python train.py --num_hidden_layers=14 --hidden_size=256 --num_key_value_heads=2 --hidden_act="swiglu" --positions="rope" --rope_theta=10000.0 --rope_fraction=1.0 --init="normal" --init_std_down=0.0 --beta1=0.9 --beta2=0.95 --warmup_steps=235 --schedule="wsd" --batch_tokens=65536 --train_tokens=533800000
Each number is 50 + 15 x the weight over its row's rms, rounded and kept within 0 to 99. Layers, rows and columns count from 0. The size before them is the row's rms in percent of the matrix's.

# gate: layer 2 MLP gate, 704x256, rms 0.0471, rows 261-264, columns 0-255
# up: layer 2 MLP up, 704x256, rms 0.0464, rows 261-264, columns 0-255
# down: layer 2 MLP down (transposed), 704x256, rms 0.0437, rows 261-264, columns 0-255
gate261 100:49 56 49 76 66 30 19 55 73 53 61 38 71 39 55 61 43 48 22 40 60 69 77 75 60 50 66 53 69 66 45 50 44 45 36 35 53 43 76 49 52 36 41 67 48 69 39 74 59 44 59 62 39 60 48 58 37 56 32 25 69 59 76 63 79 62 31 47 63 27 36 40 74 47 63 62 26 58 51 27 58 51 31 45 58 28 37 50 29 40 53 37 48 65 44 51 52 45 42 49 36 30 51 52 67 64 43 45 63 75 61 38 49 45 72 45 62 73 47 57 60 56 41 59 35 61 48 58 39 42 73 54 63 79 71 16 61 52 40 60 45 29 55 60 16 52 57 31 45 26 82 55 23 49 32 33 46 73 84 64 29 70 37 57 43 60 92 52 77 56 53 56 51 34 38 72 46 42 11 41 53 86 55 53 50 63 41 49 29 71 62 56 16 36 59 27 51 39 56 48 42 45 65 70 44 54 62 72 45 40 52 30 68 57 52 42 28 51 58 52 41 55 51 73 20 48 13 34 32 51 45 52 64 62 64 38 59 47 70 60 49 53 36 70 29 51 60 60 10 47 33 34 54 57 46 43
up261 112:38 53 25 72 46 45 39 47 57 33 32 38 54 61 47 62 24 53 54 35 38 39 66 73 73 31 73 39 40 66 39 69 39 46 51 37 61 50 48 32 42 64 30 63 61 66 39 67 47 67 38 60 38 58 56 52 46 66 43 24 66 49 47 38 68 64 39 63 55 24 33 74 53 47 70 41 57 30 44 46 73 57 53 53 59 42 48 56 54 34 37 48 59 65 42 40 53 35 51 56 15 40 53 42 48 56 82 64 42 67 64 46 68 30 59 40 18 55 62 74 11 56 56 65 57 81 49 51 45 34 61 47 66 82 66 50 71 51 35 50 43 17 64 65 55 53 99 36 49 12 68 43 63 49 52 34 52 58 50 39 37 60 73 44 40 49 53 53 49 71 29 59 75 41 58 68 48 23 34 49 65 40 45 30 61 52 32 25 45 51 72 38 20 56 52 35 25 37 54 42 73 33 56 45 64 70 44 53 78 27 61 27 54 60 44 14 38 42 42 66 50 45 58 68 50 53 29 61 37 47 42 32 64 50 53 50 67 77 57 50 49 45 40 79 46 48 85 48 21 26 41 38 23 67 18 49
down261 100:51 58 38 55 42 53 50 54 60 34 80 57 75 54 41 23 52 43 44 64 58 42 30 76 54 38 48 35 55 50 56 46 71 54 80 17 52 56 33 36 60 52 30 58 45 42 51 64 25 70 69 70 44 70 59 26 42 80 57 64 36 41 59 29 52 59 53 44 51 73 50 68 36 34 72 25 54 19 46 32 57 70 62 69 15 26 59 79 57 28 60 44 52 33 71 51 49 42 53 38 48 46 48 64 20 64 55 52 23 79 54 65 25 39 39 33 45 64 56 35 35 24 50 29 65 58 40 36 95 25 57 63 62 69 43 56 40 65 50 47 39 38 44 46 55 67 74 23 59 50 45 30 48 34 75 33 52 38 53 15 52 64 59 37 54 43 52 53 39 38 45 45 32 38 55 51 38 60 40 38 53 44 42 22 45 23 39 49 52 67 56 68 79 60 57 37 40 57 34 39 65 63 82 32 60 44 34 46 57 42 55 39 31 43 37 57 62 63 65 72 59 31 70 60 88 79 57 40 55 76 59 60 75 41 47 43 64 61 40 40 85 55 63 57 61 45 66 44 31 26 43 29 35 47 41 49
gate262 093:52 52 73 44 40 71 47 52 20 28 56 52 48 53 25 49 19 31 57 84 82 51 67 47 29 21 79 53 41 70 45 62 54 52 63 47 39 70 47 59 08 64 48 21 48 33 35 46 48 58 65 70 65 48 47 58 64 70 47 54 73 50 28 85 30 80 58 53 68 63 72 70 69 55 41 45 68 56 36 35 29 68 56 32 60 43 56 41 46 53 51 72 44 16 65 66 69 10 33 41 86 50 41 36 60 52 54 54 47 85 63 74 38 67 37 60 55 51 80 63 02 57 48 70 45 32 49 58 35 47 31 32 61 44 41 52 69 52 81 49 51 27 57 47 66 44 47 27 36 49 59 42 49 25 42 45 47 42 11 30 53 53 40 39 42 49 51 55 60 63 64 41 60 45 37 60 61 30 58 77 65 43 60 53 58 71 65 46 48 52 33 49 35 53 51 66 22 31 35 50 65 48 77 55 47 52 48 60 45 64 69 41 36 16 35 40 49 49 60 67 45 32 38 47 54 55 59 44 52 34 44 53 43 58 81 50 41 41 46 46 54 40 52 45 48 55 55 66 51 42 68 70 64 34 35 32
up262 091:66 53 60 33 67 34 66 49 54 60 71 46 53 62 66 38 48 63 53 87 28 76 63 38 15 72 42 50 68 31 49 33 27 46 44 58 67 66 95 65 34 56 54 49 30 57 62 48 49 51 46 44 41 76 51 72 50 44 59 60 37 70 41 63 61 36 68 62 67 50 53 35 60 66 49 26 48 16 28 59 28 37 25 21 39 53 48 47 38 61 84 44 62 43 37 34 54 52 51 58 37 63 55 60 65 45 50 46 62 61 65 58 44 46 77 39 36 55 41 79 55 55 43 55 81 76 57 53 49 24 50 42 91 43 64 46 56 67 38 55 57 60 57 34 28 55 52 53 32 60 72 67 36 57 45 72 64 22 39 56 58 85 61 50 58 63 51 17 68 15 67 52 51 41 34 67 62 65 60 60 42 56 60 68 53 61 25 65 60 70 47 48 55 18 39 43 46 48 67 48 76 52 41 75 52 69 66 45 54 57 59 38 44 50 61 08 47 49 54 62 48 40 67 33 43 47 49 47 55 61 59 52 42 83 35 45 68 47 57 27 77 42 66 51 42 59 08 19 57 58 60 45 60 43 64 72
down262 093:54 58 63 55 62 36 51 39 84 71 63 55 50 50 39 22 57 63 47 29 61 71 43 31 58 48 62 30 42 43 55 31 50 54 73 47 51 51 52 36 52 42 47 55 63 66 51 59 33 35 48 63 23 47 43 03 45 37 87 82 49 34 48 18 67 61 35 49 67 67 53 57 37 38 42 33 56 36 43 60 79 39 59 65 53 42 41 61 20 56 28 20 52 52 49 54 20 51 34 39 36 44 47 65 38 43 59 58 58 34 50 71 23 29 32 27 56 48 74 53 64 52 51 54 48 70 48 57 29 63 71 63 04 79 38 46 47 58 41 40 77 21 55 55 46 60 85 54 48 76 46 88 53 35 61 45 49 84 66 62 48 38 54 67 60 40 63 58 39 43 53 46 42 67 47 58 31 33 35 25 55 45 31 52 69 63 74 43 45 23 54 50 66 54 42 29 66 65 53 29 51 45 51 31 44 39 55 27 26 58 41 25 49 49 44 58 22 64 47 33 17 70 37 51 58 55 38 56 37 33 27 78 53 40 51 58 61 61 34 42 42 56 30 48 69 28 71 59 52 46 19 48 43 59 58 54
gate263 101:53 62 43 30 43 56 47 37 73 69 51 40 68 55 57 51 52 47 49 42 60 71 47 53 61 66 61 36 59 64 53 45 65 56 79 66 36 44 50 50 57 57 73 24 38 36 50 63 48 43 70 48 51 52 45 42 37 32 60 56 53 50 41 42 34 56 60 56 54 48 57 55 42 46 24 64 39 83 51 42 38 39 47 57 57 33 55 99 52 38 60 51 44 45 49 62 88 46 64 45 87 75 57 70 54 72 81 31 54 61 75 57 19 17 46 55 64 94 54 64 52 48 72 62 13 35 76 47 55 65 44 50 20 34 45 33 51 46 48 61 45 60 28 67 36 30 35 52 25 56 46 64 51 60 36 65 58 38 48 53 43 43 52 71 46 47 50 56 48 41 55 45 81 51 35 60 31 38 46 32 39 38 81 05 40 65 65 57 54 32 56 81 74 32 70 41 60 28 42 48 69 63 43 45 56 49 28 60 51 60 66 54 54 35 22 36 38 56 55 25 55 63 55 60 54 20 41 32 35 57 54 50 52 42 63 57 38 29 79 77 39 58 24 13 36 57 61 58 41 75 51 42 63 28 26 58
up263 102:76 57 59 38 44 39 41 48 44 49 59 56 40 58 38 77 55 47 54 52 39 28 43 56 49 60 32 54 58 51 58 48 47 32 35 69 75 71 56 35 40 45 52 39 57 27 37 71 40 64 38 41 42 24 73 52 50 41 66 73 48 43 61 29 47 51 36 61 61 39 50 57 56 61 50 54 26 67 48 42 50 38 34 73 31 47 92 87 35 12 41 42 64 39 56 68 66 42 41 23 29 48 50 63 11 71 57 41 34 70 53 12 53 50 36 55 35 54 54 92 54 72 74 32 58 34 72 51 48 61 61 48 51 42 72 61 41 47 44 81 50 49 66 40 32 56 61 44 40 54 64 42 73 75 80 54 50 31 47 37 53 50 72 33 45 47 38 65 48 33 58 53 57 57 51 52 21 44 46 64 41 40 64 11 32 59 54 15 64 61 51 64 36 33 56 32 58 34 51 61 49 29 52 25 46 46 51 61 61 44 71 70 35 63 29 59 63 84 43 65 85 65 29 41 39 41 56 46 57 70 48 61 49 36 35 74 47 52 45 58 46 61 32 03 27 47 57 60 46 24 58 24 57 40 36 63
down263 103:54 41 37 50 37 41 62 47 48 39 69 11 47 34 45 82 40 42 21 64 49 22 67 51 29 64 45 50 64 42 57 41 65 30 45 30 62 54 33 45 74 48 48 40 60 35 73 60 53 52 52 58 53 54 59 52 63 53 54 40 45 26 56 56 64 45 83 62 34 34 56 56 39 45 29 36 64 39 70 49 46 64 82 73 43 63 40 64 42 73 61 73 57 42 61 54 71 41 52 32 56 31 28 71 35 53 53 43 56 62 50 19 57 50 41 45 56 44 38 39 53 27 88 58 37 51 44 47 46 52 40 41 38 38 67 70 45 37 53 75 37 66 69 58 33 46 57 54 62 45 48 52 53 72 49 61 60 73 21 63 55 44 86 55 41 28 64 71 57 45 64 48 30 33 75 38 48 35 48 49 51 43 69 19 66 63 59 35 60 46 41 53 32 24 70 63 45 47 52 32 92 59 63 80 28 78 35 44 48 58 53 65 38 55 08 57 62 58 28 42 32 63 53 79 43 86 56 78 38 46 64 41 34 53 21 30 49 79 35 59 48 68 68 49 51 61 50 49 51 30 48 66 73 51 77 15
gate264 099:34 48 32 55 58 61 40 36 58 29 24 63 58 72 69 40 54 40 35 55 74 63 44 29 41 30 45 27 46 46 60 38 78 34 56 32 51 48 63 42 39 22 67 17 64 59 37 58 67 26 33 62 79 66 75 61 43 29 41 70 44 78 34 43 19 36 57 50 55 17 24 40 41 49 41 54 27 50 60 52 23 17 65 38 51 53 79 41 53 49 38 34 54 64 77 45 49 24 66 35 40 68 29 55 47 54 27 74 44 38 38 21 41 50 49 49 72 52 49 61 29 22 43 55 40 55 73 42 47 34 69 47 42 66 32 48 40 38 44 26 75 56 53 25 56 55 61 50 50 53 52 36 73 39 49 46 17 57 51 64 44 24 68 84 80 31 27 35 54 60 64 33 45 38 48 33 52 37 23 48 70 63 33 55 32 54 28 24 74 56 72 47 57 50 74 40 83 48 51 39 25 57 46 16 47 46 38 55 59 58 40 41 38 61 46 68 50 44 61 32 48 56 52 68 44 49 55 36 68 42 62 35 65 71 42 39 78 40 56 33 44 54 42 50 44 53 31 43 50 41 36 46 45 53 42 21
up264 098:63 62 18 55 42 68 47 71 33 43 45 38 46 20 55 46 54 46 49 89 29 59 42 12 47 44 65 61 49 52 45 52 70 54 63 49 60 25 88 49 39 63 40 62 42 68 36 62 55 26 55 51 46 54 41 44 61 32 43 56 39 42 30 18 48 33 37 52 37 30 69 52 57 41 53 60 58 46 65 27 67 41 52 51 49 39 68 47 46 58 37 40 29 66 33 58 39 41 14 53 56 45 65 54 42 43 71 34 66 33 51 52 40 50 40 52 48 44 57 41 62 76 43 34 62 72 65 54 06 72 38 31 41 49 34 60 26 54 53 68 33 52 60 61 34 68 51 62 26 33 44 51 38 41 45 19 37 40 45 47 41 52 53 29 61 67 49 35 25 67 48 29 52 44 29 64 35 42 89 39 43 39 66 45 25 69 20 51 61 43 51 46 84 67 30 41 31 52 26 38 50 50 21 43 48 56 09 66 44 34 53 31 57 53 30 55 55 39 72 73 40 31 40 63 67 25 85 31 64 65 54 25 73 57 72 45 72 49 43 40 38 31 53 44 71 22 38 32 50 40 53 50 46 71 55 63
down264 100:32 53 48 55 60 45 26 38 46 75 24 49 58 59 48 44 55 55 44 56 53 56 18 56 34 63 36 43 30 20 50 29 25 59 52 50 49 53 28 63 27 39 53 13 59 53 29 51 60 32 53 75 44 62 61 45 54 59 87 57 39 63 39 56 19 54 40 59 50 34 37 54 46 54 44 64 64 58 56 38 30 23 54 34 71 51 52 64 80 21 29 51 39 65 66 42 51 46 51 38 30 57 43 40 29 35 39 68 25 69 39 56 24 44 44 43 33 55 44 73 41 70 44 57 25 55 77 53 50 63 42 29 45 42 35 56 51 45 23 12 49 52 48 43 25 63 74 51 50 54 35 51 45 50 66 54 34 49 58 99 36 58 44 35 43 13 18 51 25 60 64 33 39 40 43 43 45 08 28 50 72 42 25 81 42 56 42 32 66 35 89 52 58 53 42 57 44 28 53 58 45 48 52 42 69 53 48 55 39 41 57 45 57 47 44 52 19 49 54 71 50 55 39 55 65 70 69 43 40 45 68 45 64 37 40 62 48 57 47 47 53 63 28 80 68 23 27 45 71 42 47 35 41 69 30 50